Each number is 128 + 32 x the weight over its row's rms, rounded and kept within 0 to 255. Layers, rows and columns count from 0. Numbers have three digits each. The size before them is the row's rms in percent of the matrix's.

# layer 7 MLP down (transposed), 1344x224, rms 0.0551, rows 707-912, columns 192-223
086:086135131135084169132118166161128118144148141090160154121132110125188136130067158097103107088125
108:045183106122073089126176120104117149095120137173141115143155121163099034128116164129145098161087
098:060126135125104184123066121153155175119149133135082167199142126117065106132082142133081122215171
110:126096071070168158066098150112142158152106126069116124084103117097140175108098121129141135243109
099:167113235079149111101126131131147143172127123174133169150173117134159098116220133137143094150175
096:175089051170132100106107164130139105127113098164092189128151099031102135122101114105141138153083
105:121169109102095135117144170142158157159135102120139069190132158161150163115193144034159126102150
101:102083123130111069147130139093186183099174103139095126116155131144094164171121100070199101113079
079:137092171124122167123130121082127095095131127152191152124101116124096128147150149092099131102122
097:130142094122144127069098134111172096171141141107130154155103131173096160160175177122204129143089
094:151139141091132135110146144124127169128108121119120077145109136145066187121085089093103100115115
097:123154121102151111068119160140081119102147095090157115155171109143161107136168056117166137115191
103:131174142151111171119120128113152110088089193164122133115099075131040176173084103147116168161158
102:114117148150128128093110139090150119123103218163127129160148088109172128089150185162198117067099
097:116119111151147124073127125152085149145149167146123131152132170110157179160121153076170126096083
094:166159073104177148131119079116102096148168149171121153180148153153093095147143097135100177073157
099:132100131119137089120148118158065113119127090108119044105155151076143175136100157162205061072164
102:079114102135110110170098137143152125132146112114158096114151102121199088153134136129087142103069
096:170147073104148142099132119059188067152102121192137141181132175139109135163138084135120104085129
095:147130083139110110112156127147115117145147134085085144107141155077079205102103103120087186122143
112:091094099181136148155170088157107151141221147121125148158115156037167095221173158077180146106126
110:120093156169104204184060168157099097179145124109105123126137106147156164086151083075147046168066
105:099150120166182100157128132118154108158080129122117143113094128071143083103078109155151182099050
098:143123101130141148161101071131140168113145087114046161167083119136144128152122129072154123110145
095:158134114171144100107133125073108191153145158156085218097100164141154102108120134109090145091184
099:125136093103092094070198089079177108080137102167160134150178126140122127143116140119171142094148
101:100189100108083101210120151091120132150114095216099142149111171152129119119167158112127118100091
098:104186137114148063130143153124156158141147132122155177119174150149153108103115067081078088143105
104:098125097160155124159100143084145184153151103181174134056142125069137095135099139140171149103132
098:178143114128025139160152091121142107139159107118094191165116123064123118135128096086105143196076
087:116095104156117132116167084084100115185118146115084103101148122104118173168177112112116171101203
105:107154095120101062092198115068209108102158105169157119172151096085116137094119153099112134107071
093:131123153157172165090113098081160119124180159116117109136112217177194099121095151115134019153123
090:053141098168116059116130109119172106085075135118069096138091195131128087118140146160107103096085
078:134128122144091152147126118138150168141169128157161120130129087095178119168145097142177139103141
103:141154098110208175147142163117130141072084139085078116107099094132108071091168086072199122118077
109:079155108140151096111120169122074171149148176099114076172139158124128148136131076117126186111147
089:103194109140185104145088145100121127117138142107156169153117073110168149101052168117135102118130
102:171177150165058076138078136150165101110124078208159167128076146094165158157181129161131041143110
100:155123159129116125168151134147095159187187118129128107105090045096135103133154183088123074167151
103:077071108163135159150109148100073127171178162125123106134108100165107138117083113086131091130120
102:137177090155130093190090138078158112112097162035154166118116177079129189120086105137094140165161
104:160158134133126098171109106088083136172142128101066209157080196102063167106093123093178117095114
096:102141084095126149129120085121101102073120123150116120129120130175115089137121146166105114088102
100:145116102119115174113117169141126115104138085135110101101093123132052201149186136113148120105127
101:087165087087121145112123060153136196096133141128136190129110180159061118177199113145183134141140
102:150103162092172165139089127100109167110119081098177169133111075123124083153026162135070157109217
102:154100130187112128148149166138086093146126152154084177119120164156107173142132185116027117127105
107:113152083130124067127158085111110120142129140116173139133178136146115114075132114140094160103118
095:088100117115118170139106135132085110151163182024117103195154116056176137104139160149124103153099
095:099131068108201090148129102155096118075125158189128139133122131095081106139134096070095186100129
097:145119155102123165128176130143084059135116112149144085140108160033115117098096105102096140127136
093:147117072127113133127115108134123134104123112088124161113087117126196149077194096116160125127151
104:101168106084135121087165166101135107133135103159094079135114145139096151198134105140101115129149
103:098152122159119096119055154108119172118127083154088171119104188103085130123150103143161123152127
103:110116118150129130086143123097149148158096152062078139094166126106143102152107102095110038171141
104:150114114133223128149147093174136115157138122125160136122149113129129154132157088140106059185164
105:137175191119116181082177099117116090145110121155148173127109124109104121165048062144106066108110
099:101134175102137129091221163128161103068119114136155083108056200115088110145150142144136115103160
104:120153186059088117086157055146150168158109097064090123186163063181092136072155115156149123129082
098:117121103150082167040091074065154198103127179196128124119131162139084163067111103188139112068129
107:146167157148116125123111136144149082035112154117090142118148123166172154072135167193151092142122
098:150067092136167144155050085160135083104115126164169072090141116160089180172164124151123095129135
103:108116129131137195098163128148146100109108156198126099129145139109058126103121089133127177171162
101:078132095117075103107104072113165104106138118115125128157153167113119093198167153102159146096228
100:124141146083093132174122204105100084084103083102141181121120134148142181131094129140145111131137
094:126120180085082162141150085153140132154133150077169105156128156133135155142108109114119122070124
101:121149134133148146162114142141097052146056102070124163132126116123151171153086033163159127131121
102:115118105172151121127138074138190136157139124072107129072167178111093148102093093126126128165099
101:131122156167168162147072144133087108163136110115193145133123095159096173143113141150153076076172
104:139141078111157161141072132186131152133131110133175137102161110172135122081146165125066081107049
103:088148115183105164138058153098121098157137118098187162100065117144168114115095130099131100095194
092:136104197137127152205175166189096134216141156101153107091156180133117072143096119172139159169169
105:093095155171110145143137139087152093121163080123150068080138128090123153201152094163102120117090
102:085137132182169102145094134083143075166166097144158131118097117201144108172136084170113146136154
100:128171128119119172084134107083098117122096063156157105124080117133170120087161154109104151099129
104:134111188091060089130099124111104154091077119163058106143151151153113131098119149141127134073105
110:090071112145119165161123065146155131174111101139167112074115116120179210109148153105094127123161
104:196079141120154173103129085097169106162090130095152109150116171098104119118188125141148203138083
106:064100127096131062117126100143132181112134046151140113201132120112135081145153148139173144149124
109:130199182185115105143082100158115115047104112141168080124074114183137064136118144194142174111112
099:144186158129151163102085132102140096122089139162105199179133162142114202097101119154134126149223
100:171155070125160131103116112110095156146150184102122116045067127139180108134153114120077134146126
109:141155130151147124117114139137130192055125177079139146115130168139106131111130188152158138144182
096:075109124059185109126154135143137106130188152112073120174133130160108116102146119141155119133137
096:146148187115066114171146104155136152125084115113114114131141129154183120123171186155177102116178
104:100136096138123157116167106109146080153138145157168069139070173187141137128160163084125145168131
086:113124130044069166122142156112159173070201119126158191163080108135117124109088177123085115160155
102:131119170141066135172157153132103098142132097079101085140172125117142139137177125132143122164126
103:101135031094136218160127075079171188154096116114110086098144090087103041163167155092147169124167
094:187136141074135085143100110132046136085109075122112090180111159129143175111142174139163084152079
095:185116144099111169190140145097109086202092136125155097155128158059107157088140149138121171098073
107:147171135133124076145087047148151161174079144145107118157111098087155160132175150140077094127122
106:153148089061138118141120165155097167137138131106134100165195125140155192140094139131128103105103
089:112144083121139125136113177116139147137186200163072180092150113145104151122166078068110130117110
096:130143171153110197116143116144119063137110096167123166131132138099078114167121147080134138144088
107:160105067092157182106088109142129114104134114087146105119092109122109180176116162149099118140142
102:163167110196126065110091155089123153139147096103106120144199145115130137162158154125091123136112
102:161174111101099171160147164085108063114067121161099042154184125142104063099109090128112132109105
097:123099102181128111103137074150190096122097074153146173148154089116101171126175124078164157042165
094:142066169195127110136129119124098153148134089147173138126150104072151108069134076123179117105122
102:107141106086157148168119147078171138133091157061131137145125146116139102160109111088116128197152
095:154130133108090164156080173098118154142141164175149134177174087120099067127136088132128138086085
085:188116107136070127124060101089096099084112112149156159134144132135124045084140098103138138068080
109:128158070191137160107147149142129113138174119200132141149131087106117069132162123148137125152135
103:137121103112108096119161159109161171100056121124140086181128086178104215162164085148157148070140
081:182112136091100080090061133141101090144093162127151134118158110136143112121117122147074112103168
098:105152142151138082104128147114110178089139083150123127147157066163076174164127119174148127169082
099:168144121128120061162125069174193142189061086100152115112095151158108221124139084137195112153157
109:133059112168098203070149099200106134103117136205115150153100078089094145156132099148105168080142
096:168111151184122151215107121113155122157104179157162077146096107084089130102117096153101117170125
091:110097092133166080174136160171181098064171132138119084095080082153202129153128143134143177125137
097:112078073188118134100063056108185058142133132173124115129151104097112089174149035153177174101157
102:131092140129113159105078174154122148167103119112094145156151112107109129118123154096144117095148
095:160067157179162135138146120105090094126168201160154069124139141138165101123092085161150123147110
104:145189114146147118156136081151076156080097127117115074196147121133155150126140132122077098073146
108:108166098109135163121152147112092206131129125112120130127156181136118138158169112150122105125141
095:125084115111117128165141169117130100137132204127108132106114115147110079118135076140098147177073
100:167148070113131151156086092109140108147157135133110106105111111158135096136187100126132168091120
108:167180161188083141123116079072122107149164124130077117122079103117081131170096122087153213160114
098:110122114171136080113145129232142108152045110113143112081116174105152072086142054120145084165133
093:132060200178143105181131094116055107139163120051095110137135183109108129160120140129166083199159
102:141130159157175102165131170125071099198154073151165115159112116166088161165088145101118184161184
101:058066136089121119156166135069112089180174111079081163077127138166094132132063122097092075095181
097:162135131171105106120128131085095137114126159213117145082148090125131119120130134082115157113112
096:154120186189131156103046051163162132133152094109086153194145190065147128135186098116139122053160
107:106134090137089174145044116107116153160130113110188097122174104130140091118114172101088077159132
110:163137125136125076114162174142124108187147110143117102155159081144109138121090077142129138139059
099:123137149129222080084094114195083172180113128148155196085101093046148135171117144123096137093151
096:101110133132113055171141150121070113158136096107179135072113136108142124100133091142143103112118
099:154101091166109072120157121145138120113133102165150135074172071122190189174161166158177120147103
103:136152114158091158147086114139110065150139116087129044150176131171131116138115139109185154113167
102:105094168145144161152131147133098096153167105151121076150195104125136099102101178126121155118172
099:142138159112126119090086168123069103129192135098141158139147093123202099123141141157163194131120
101:048118068132119118077110129178118073093181076067151168106058167093102145142178081107116201089120
108:146128134079169050140129161179140096184120154101120085137122184105206068080109125137105107097134
104:133162137135099130110166110096126104057150153120070167161157033179141154101140151175070140123127
101:143163146135133131145150078134164137111148126164062158110163045116071175100158133120113135087106
100:189169182126113099114206122090108107162104133114149109171113147099116108121129146143124117121137
091:124121062104122162116112144123128112128136133141146129137094098099124215125199059154102170131106
098:112141128086145142166043142124134160112072141078143107112151128125111079103072108082131204108140
112:114112124110109180125127135124067078107160182136177165082196148122133175145135132093078135089096
101:066131150154130118101148158125142142147101127055109136143073168148147152087108171149109150079140
097:143137090108109123132109091083078111081176129134109118124143154096000139126130136160153071118112
100:084087145174112162137180185147092099142078137091075103122089161107043182088137115114108103119139
099:084114129115193111117118133164142122124127127139170103130097132089124107181079132104124137081103
105:100115125083118122148087148152171109138107111077161168191127142207136164163153100083135105150120
103:150108092139180088090095183186150123119144128151152152073160150136102104116132153169107168205126
092:153088089101095154117167182154152098109080096084132144110154089143104116138157098077135107107134
096:085110076170157126156121166140161145126128154064134150157129119081144137153177151156093143101108
103:163061200124060133068106136120141156122072147198144087055153114084118160136100102137150104064148
098:109126088116086091140069158117160107101133170165158130144071134144150088131137111128112136071089
096:108145147143145131111202140091149181156094163148198116163067122114140138078166160186136097115126
097:114058159139103178133160090129102188150084178091140067145119162115178137153197204117141103143102
105:147112137121120140101142108131149137167126114111099141138125093144098107116107137125141085153111
111:105154125107105167143176167136166131092122114148125115117113175226150129145148180114162118115136
099:127192113156084200145165093165117115125156119099144175168119120170170194121118146120098116081096
103:109106150110128130079112126144152128164107122113127149066174168180130103073122106152088127150123
095:081114153128178113118082106138135115126146113095138089115158119112113118099116137065128123071126
104:106133125131149124176138145115140117112117087126115151085089176184119099184176183061092068146144
090:117087113075091092138140197170153164170103092125131177107139153092104123091101192208132120126120
102:129176148115108140101101172125158149130096176142130121141134087128056175114137148204140135098117
106:094068126133113086156085159149110122064184167060193144144152149122106149083130126213223162180165
096:125129109147173074081116161111063123173063083142085119160127100147157137071076150179156144090092
100:126158119111130100153152108145123173114087064171132145106158102144196114179195182176131075096111
092:154101145132052139123104121059135161116088119142120121124173114146121105101095133115132205113061
101:112134147124148144115191097115141164177178147068190102127143129126070115107088100127165138183090
095:196136167147130130128129129145110218116134090170087151063152113158147114172159137120121085098138
099:098136178066183076134125099154091170066087115093105166116124101107121100148151135107162213146149
110:098151136158159108117106116200098130072163108198142173103183133138144139135140086153133160128118
107:187154095109152203097124162131163142162176136127102128160083178143130151078089061146095167180127
098:118131115159105114108160076148062193150155114117161112140155085152125169061083141121161128119092
099:167160149120145124082112170138145143160150142195147125189120110148136129150110120098174160121129
098:060117149132108112161125131154117125096105150057088125135085169125140142115153129122111159126108
101:100121141122122197091118124138127118125100133072097092161166200123097126123154084139087121155126
096:113138067056098153151149161092145062086121154100149066188123101137138082090193138170132136114108
092:151117103131148077138082120131179094135114094138109097166129131150159127099120177117171054133120
106:121117140123107131109159108198069108068149102182064131131059094077147104138110073112162113105117
094:162131146163073116143142182103165187115132138049118144087088120133174092128145124121140127157127
105:068138146141095147172170111125107114092180131162046134136111147171092149154194065128087092188182
095:135105222120106124132132134173138118156141083137159118111154187145100111126148065100118138154162
105:091097071139170116123089162205099142050075134098198113141127159111196153099124122164126108154104
103:121131097089163163174087155116119170059146111099132115150176113116151101131148144084129162178145
099:115112170132148151130161152145139095125093119111118103140191180147103148129160149094145141192160
104:171125107084105154160171097158164145134105177155128105181094194114115086087128158096120081120082
096:188090115107130150150152162098088104151124144066153049151096161161106088143095169143123114101139
104:120121133106087164054141111124138121125178152177102133098146123169131132148139118142120099179110
096:163190128074126129104147078086118112141136118104104179152133111151134088116151120071223158085095
104:150044163157128149147054110135122086116128118160101106160158159085087090137121134151084119174109
103:152132177148119110100092183145102091174121143083160153119099076143159110129108100123176120096112
101:086132092122195134088116060154081109096122126133159133154110117065101155198148111111157147165157
108:116123149082128069092104135132122144164177107165149189146112125115064111105076132074155108118109
097:103158158102153139098087155155221104133101114182142147109139076204158098132135113148100112122135
100:149149171161128153145152129134088100156102157190124133191098159155113144208134136123132115194163
103:118117138136149124176127135113132150151128124107143136166087167125131196103167115092114153127139
098:115119090188137186137113146145102150137112122066161153194118132093138082100100157192098182152115
104:140146135116156138140200173150175113085142131176169103148125166105112152119112130138132105103122
105:097135097153131106111095105094164167170163092106147184128127152136185092146079106046094118100081
098:145152116118134092100129159146129153128164152160078129093124133138164116088174108155133114145177
095:206068179100139143090099160086110092146084216077071105138080102119149096089141148097130100103158
104:115099102130141153109152163138163136156145085114151061097156106153148114130082130109083119152088
106:141066102143149123095221092137116158086161150115129101123145082135117127116106042120155126134123
090:120174141131124088095217119127105075129117188119103087094159149105098178085112145184123075118142
100:119150176143140128124143092105159161150203109116093086134070131173177084080148141109104145076103
103:142150158176112139061145102118127133147167136122145176100188159123122147122115108095063181127097
103:145046135213144128171132168086117116162105099117104171148131110135131118098153104196139145063036
# layer 7 MLP up, 1344x224, rms 0.0551, rows 708-912, columns 192-223
102:131171089164172126090112155160141150139107162151157077086166124119122082097111189105115110180183
104:122139073132180140102137078104150153120158133101167106138080107109101141114160069074142128139139
103:127138135088085072174130109079171137140136089136153155148124117152181120122157120160104115108161
102:108085110193124120135156107103196090098100145108119144096096101108171117154121168135187187159154
094:076131146179132119101198178069106080122085111123126037142123078122085165102161162122101159102179
103:134075157117109149151170169112152127104113169084115184130106079166126134103173074123119157147137
103:117078166130136122145119160132201141120144113134175114098185172137082139085153084192157130174120
101:125125159150122085120118102116134196071187117140116065139097144148138153088192113182131145145208
095:087114117102107102146073133190101107178131105148128139166131076108091112161101135120107112161094
095:084127154143134164175112119103179082079124097115144138151113130119117169132125112093163079189138
094:173081109185138152120132146137141069173150093143122226131193199210178082112172093117127067137126
100:144077123124149090072133101151088135162102141148177125130174156148165071107152119166070101121118
103:069125114121138190100101136186113117160156126147117104146060148064182108102150072140073102156124
104:164103088129170171071151150127141123168135110091135166132148146137132056147117168123155160109176
090:163090076108161113071179105111161137076160111120144128112124124162088112167135142122151125121112
096:101153107162116146118135079119121157099152156174127178116087109174069098162157099101149091149099
101:096103131182080119012164109159070093182122109123081140105173155119165132076186068129128094071126
099:074115112176114147107091134144135184068145119120095122097127090149097096073132100128114195186165
095:133085126150103106174046060153156179104182111110116160123131123157082078176172165124112157129168
098:129029108145112099177143141113166138152142187183095059121123074140161161108148109125114143115141
104:131082118149097151109153116125097156166116114090068096111148105104129166161189085122083123196149
103:153101142127117176196161106140103092087074143108155150105106111154118121185185148068169193140221
093:045160122134132085091120156085077059108127126140175091135124132110103115138170105174122110133121
096:196143149091092175079094102158073095110129110149084114140115121084096114139168106132115084124168
101:154149134089160202149101099097150126133109101153153114122167085133105087181150071114160110125144
106:152096099170178146074159115138146060128150073146153125092129063131128121158142129105040118153154
096:173155167110121132127111111103143124115161123134153176096130141107090173155138154117163129117120
101:150126132156074098108150158112146140098122074173121092123152161115144129106150134089132168144095
098:216099168110173115132122126176137183134109134175050096104155108107173100118172105094211120139138
092:111204109108204109139163130104173128141144157091174182141145148173151105139128115112059120082137
107:114114166143115157076165151160154110118057136125144133176117128120153084154105114130116092105099
092:110141073137087157097113120165085132131069126101107126080125161082104165092159084074155171123167
097:171105147105121170065098152137113093135122072053118157137115104129152139136124140104109117118147
112:133148081059108170137122096078110095133162138096138139130120138089115084087091135119144117133150
102:108105123182126132125136180181099108132128128117120173139113188146117154187089129086194119147132
108:167061134096113134111113097126103116157118131153106114136069123105118138122154129158098165108098
093:084088085114108105114138130084123147179183157115138113177097150092105154158155125124129081127134
097:104083144117119141163220080110183116132114096187099143159138129090144128154110111169148124140139
096:054123159127151169119110129175147135189138071145136138159137177083121228099119191107159162109116
101:144082105177113130124155162152148168158124155161121147103153128154080140106146102150169119114095
107:112101112099142154024167091136085053161095092086133125124181141148202128110104080193093127130127
106:163117128079160134179122185149138159177116121076114197133126147133140146129122113194196128141150
099:098148111131130094123106137113180178115143063124107255149086065158114132077142141124157125175192
099:165086108096150142187110101094125165136115128108178122135149140127064081133205114114142128159153
097:114100155168103148118096109123142205120135173090121135123097104128179127179158150185181063137137
098:210149138083141122143149086171146110079099110111163174152124185098105122036120125146196136133127
098:104098122112140046111145165140142184118110136106128099083107143100142145131161135157163117126187
104:114121143137134137139138159076146168070151091076111127093105104110144153140114093098159120109145
098:088128113148092083110161107186149074132156113092096078088064098155075137026099136095129142042174
093:162182061187091094107118123104181164131098054124139117188074141095110101127099137088141150068124
096:093144139111117110132078098162117139147150100080151159110170195098172127120160171212163148156148
131:193182102131116131145160123137163191106123144138106166148134129108170175112176153165125144156158
099:185079113152169206101130090182152119132108154116089176141104142099124091116127163141117147148163
101:136128155117104092126121188079165140134119085109100121126113140104104076149105166168091141095162
103:182112109172082133164141121131178149105132158158076140108107091143126149160067099160147111147149
108:102112155162090145119109106092118129119165124160064139069133164133167147148123122088133123167133
101:127085110175117136121139141134157113150070182101142144150097140168128177033192127157124063144111
100:155096123116087127175128128138132158115064129117120160174094144119106134140148142116115098117185
096:126131113081150102144159150139177100118174177153086157150123095136131147133131112140211112197123
110:142132103054141094197111108123193164139093192108116137105142127198123120112073155186119109168108
105:117058110147080138123120124121123173082110100114135170060147190126140141069086125058136118152168
100:170134143146149070173154136138147119134177191102065134086101131079178105135130103102142181116134
105:203117132111124093121121096088143123145144120131243141163136140130103134151113125151148151091138
103:171117108191154128093075116116188136077147121091110133128118100148161162169141118190170165118132
106:114117158102144118188174132126130163150106136128128116141118139187121128155082174135112121105173
095:150161143128145123130101119149124051145117177141093115131110108155164131067123144123138097119096
102:079062118095126162170121131147137137215128124105092154093129078143111174137180129156119176156147
102:111105084145131168058165078163165097093147164155129134155154105071133159073172144179118142122100
097:130178142142111130117106132106125064118155119141081123117154159129135117122104157175107124108115
103:162107110146100103183148090095209109089104075152122140184091093077115128135142074121089113098142
097:147145115116220103040142150101107152172111090150072197181088144112142122132090063119147115137128
105:119128104127110126132145077050123131143173093089112130111090169155107118100093116083111124041075
101:165132103121135137103137213180174140109118152099057100132131120120120127123119075148105090138148
103:112142090141114140155095160175126181124092094138163125117134088172187150179162155108138086161116
096:095108125115133153138166092154118127152089111087070156113140131116105171130123123143100134160098
099:131122164114093148106138129171109105113131173129095138131103166090171198107157080106088094107173
108:132112112086108119088212128148143166070144154103099147155159171176154093094072103170153166053164
098:142134060152165089128123144147162119157120126137158119145120133139201119132175149112161127107149
103:146140124171132105166158143151128119191143118089160128118101137085122090101087157130189157067143
106:163152123156161106095137133156180151128174115070186063156109152131156118123120088097126053118046
096:158080151169166125181177141118161172135094100161167150167079199181120126120136154143137145195138
098:121125088185144142172104127149115155120074114138116154105107086097140156107146135134166142129107
100:138140172059077112061095116135116072071130153172135080168089142123210093100119105114098184131141
095:136098109135153173121184148123151097144086152070119082083111148142199098149147126172110123041113
094:099108071087114160148140157154104060133126123087131102070114144163147115201148152140086146142112
093:112082068172105106121164175123117103107184113147134141127130185147120151163134135127123180166128
111:097143091084094118133113083028099106106065137121056095140089103091132114134083157117109091078182
099:122169129083124106148121090101137133146118197140109070123123096108115039133127203220100121157186
097:117087129133086122108128138121135055134149125109140106103192141154128099172180118154135058152082
096:122118097080146105152130146103122133128183135099137098192111100114166169120122095103183099137090
099:089136162107079140123131124085167120172147110139143147090064187133037094087175160103115109117131
098:095160126127085094152201100100114101140117178067129122112128133111209105118141148190106109114109
104:115123136153101051122131103107156158155113136130141113174149117155102176097166109144080117121091
096:144117110136180138103104189169134152172151079128100127195127132117163176138141074099146145081144
100:062144095134128088139172128145166141141158104106069094124158134179151085142175145073098138151108
102:147111116124130104121189111125132141134176192061152147142061118168192103146150098136132140106086
102:127138112164158120123112144116082151135136104204155163187094137112145075165089164143160122103103
093:090137099169121107178130094224130120177105125103116127148150145218117144154117111154128108100135
103:098116097151084109144116115119149129089097142086119116144083171129187115202114114138113077126207
098:155124114117133151160130108160140149132137131085198153143167190145154171122123097137102160170187
099:151126130130090168133168064138109094099125162115150139126124106162125154080117120150165040116194
092:113145144100049151176082081163120135171159083159091146139154088106098074084150122141131099099158
096:084118109077108082108137086096114109110122124103083120146113118082132168089107153139121102138110
100:086091137179107119137032099090073115133098132134120083155153164177115150112120183171112188160124
103:137161126090198192136118087147146134107107161132152131097114049121137152164115147159166112153145
115:085106101105090080100078056093146067024080124125072109131108087071158133142120107118157111128158
100:111084129185104118101148102116144151167123110128117108114139129182180144125135069102204121112157
102:144149113138147125058126090148128116151139159140092088147107068107126084084084143079060095107138
109:144139122156198178090173132107152128156066091130135102150194177111187127099117085114116100087103
096:111161136143105114089101127114143189137183143082141117066142149191144117148172153109151197129105
095:140105088108169138135131126138153144154096143127172162075088144086137121138119136171168064067086
094:151149155110121102161153179119123096133081120158168123128128134103111140174119159117135153111191
099:136164169143130131123138137051150090130121136184109154113138146098132126177117180177120122139096
100:125135119120086157118123145175081113150048085065097112125111108152129143058182149104168119097132
103:096124149105073102068066123085126136079159114126141119114094202110120122150131141124103130124134
103:115195109133124098114118143185155173090147077167101095131164058162135072091100137132129178172139
097:076116135178125179134120070193087164133130135137097146129122108176186148153158172151117170179121
095:084122122109140105129151070107140122096157108152128141141116095162181112094086108131183166188177
103:147112121127142089097143110146137155088131108124118123132115146128120097090072122124133129177170
100:166072148128084143101104143128153169146115115136145141156124060144094126147113132129085124105116
094:072103067089137139092141132086110125111123133183129100159083170121146108109122119054084133097119
099:154136152077085154075191148165155173097121128119091108062119136073102115133121075147163110099122
098:180137088179089076124169141130177181116129124134141090122155078138161116205153137130159088076142
100:154132163096136122114106111128134135180140077147175147165106199181137136140145178135077130200155
099:101173089055115114158118132126135094148113120120122116168156117118146105129145176155056106150157
103:144128111150140114094152119078132130110136109161172132101107148146072120104129120122162153135106
103:141095146109120100175147100147109147094143130199149163071100151168151120163123171163152133076179
099:082139129130134087129133099134137115075116153183119122118133120160147111109108135053174093166113
098:106148141152122126141158117098147112137054116113144176079117086169102128084161142102160142180163
105:147136123151103167116166123115155162096109110074136141146124181122133154047141198121116151099143
101:127103086116094180146087163092101151162076176136140134136089126122124120168149177129134117210179
105:086114155104155118142087148121165141150144159173135154147146129150131155093114168124187105118175
096:075126143149123142137110125149155136068150103132083143161157196124105144151210114179143161098188
100:123139142144071075111128101137121131163087139150158097077161141137142120100111119117213045150118
106:107115153161156089096103117111184059049157207131174078106109121100156156146136169087128164158162
095:177086176146132079109109153112121086109142160097107147094108121079157096117148114106105129146122
097:073086210070178127143167152156167138074170143140145116100128115210123155170121139169174088137112
098:120143093063125156132064098192115104092120114155133151144144080129145091093135124149089141121087
094:188147125127118113103123122093153127149098121145102122121139212099163040148116185121147108075134
098:130143121173081089087096111125179113185113187147102146143121155109136069160159100128100146132105
104:122123114144095141137138090162115107101179181074139203093110148121089120110098161160134149124116
102:161113108183111131100069150107178120155118137093112094122185164145078136047103112157198122072148
094:125142135140135165193143159147146131147116141183141135100092113084142095167128177141132150109149
099:127168106121139141126104118194187167128093161164137130116178099101156172132070115060115106182133
099:142120112140135093097139145166179140084152170169125147083157087161158146142153127153146081161113
100:085202144150155143193117174095108123126103130152157152148096143127087174135079155138120096144158
109:102160162142134123164119166140099143136120157128123163070076166107152107102108105097135141133146
098:193130159191123086130092084147096147105151077135148116126136149102136135081105180138104104162082
100:177109114125084135109098087174138122182140080127064151099102127113127109120082121095127107079164
103:132071111138096111127150124126187129119113100135100119158164164138137122108084140123083113061141
096:190133094145170101098183071217151117154100139132145064131167169073116106122117168160107163193169
105:088144122112136129145129126161159123173113144081165143106219130141147129110186113119134118107146
100:124138153171145128114097106111135113162136162177145169163144142157169178124148187143136133127102
106:124091089105079127089137134138166170099133145129097119156092144118075071152127093134116114113165
106:132146152168169139106153152131142158148121146149114176149095188140158111111138122147189113141123
101:130130105200202155170123112114152160085090071134097140131195133115150144139110095088123119074168
102:092166137115109080140118197102178156186088138138101124098135092093139114109123136125118127124146
096:144125140123100117122180146154124150039198088131085131098131134124129120124134124148121097171160
103:111112129113122130139092136114178166152114142099160126089118172092131119084156081121112181142127
099:149134107117138122158166103196129136104194177144137087097155145207144110160107162151108190162105
102:116097118107123165162102196131153137141138109088090119103176118092151110054166091123170118121154
100:121150126117152152138160141115149119131079082101106094122175091146138158104173170135200171135105
100:014135143095135111090161154137175089150161058190092128064091128091132106175139144116139075145157
104:152108101113119169172172154102119149129146133099083141159170152148150169122106197113140087157181
093:150077110105132114142111102117124119151149125114155078152088090077124109113116104118126135121082
101:116119185156169125108146145106098151177154155146072141104125158122083108103114196121127153097124
090:117162151096146192184153095096151128188068088135114186124156139083177187116117163142184160092104
093:162039083153181104169124148172160119209166085095062107146095159144088152044100143147152100140115
106:107128129107196150122137129148128157162139113153128083099128113132130138133114131118076131158099
108:055110120160083174110096107137116175078147140149145121180182178107147125165128151152169088152099
094:143085155208114124166122090132136117118060127110089132101078136144083153129121134119159132167119
101:161111132116118152147148099128146083092124165180152124099097136136144215102103108152101111121157
104:090120138123112180130107132152149177073115143149116127147139092080144171155159187237115146132163
099:117158218134181121067170148119163104137199106106082120114141145180084094110150132123086134168103
100:128154214204186107164136100107157179100089147136171148084149164193190113166160151153148129129165
092:141120070185159144167158151145188115133132121119140140154129125124074115147065142080171133169122
102:160111148139134074129146164129153107137115110115167163131109182109148153138121136164140105087139
095:214130153080118180081132137118117124135123123127157165150141131172111110132137189085185117176095
105:114119089167178174172146155170141143107068185181149140143179135133126151122194118154065122135123
097:108072161120172135132164138125092146059165184100101128119126061142137151172119168154069115138093
100:125140101112100182086143071092141174125172145124136143092087141128111127168110131044119194061160
101:204116221073125165092098102143135154092101152140126145127133111082108091097121101139095082156131
097:228084106066096161112128132065125165139080149134106108141097121103174097127070098107135107163154
102:150111105125161025143141116109113133125088141154093130092157112121166131159125177114157131092174
098:124098121100055126163129181123130088165176104160158076097124178064124127083143100137122097131138
091:107067143056121112148161180133219113190147078086183123144075142148100119148115131122136119117080
097:131107115161072151154124147141119127136042154151080135124135104103131181072206074101071122185145
099:113127133142091123162183108105128114150132124116135159134168095128147145130119178154113136137159
100:163148150115207157109126104161184086115173138163079116144142157162103121113134098098184161122146
104:144136098110068069128145138125078134131129097117138116115097134151136147111074148143116117124173
101:159102151109121177109129083152181123132106087103101149141174173116158085105137101136122097151148
090:125108115143057126110130111133100101142175130123156160135107119124126198120116152160154135169118
098:145119101141136144117134158116163045082174131188140153178073144159132093094095149074092132130150
107:104157155101103069153135142173116077149186120084130100107087085134164141162122164128131126081136
101:144121112174043098187114129120072123141084136127153140117119085140158117105118139167096117096117
102:078096157091122120057132099164116168132118179117149125147164098139158149141090137137131087123120
095:215079156114159130114173109130107087100108133096167108077117165166155165111103146171141118168074
101:145113138162046107159177153145130131113121118118071125149175128121125186108116102135144152091157
096:142171104125118134130097125133127169107116135142113113101133149131120118101103216122129147107149
104:147115119131166104125126124153162137135147158131116087104101130144155136133178166161148099125155
104:117216146138084146126064149103100105154120084102091160135112180088144121120114148115176100176057
094:096094161168123116163078150126126252138157116110128145073153140126128139128103129144117164120146
103:136110067144110125109106099106127072137151106104161135098117138077107121152097153171120139081128
100:113176089089134119075139126178143184126114120116100093154153176141124146135167096155112150124109
097:076192102047116139101144097161095156175097176120147138121132134189121128154150155111091119133144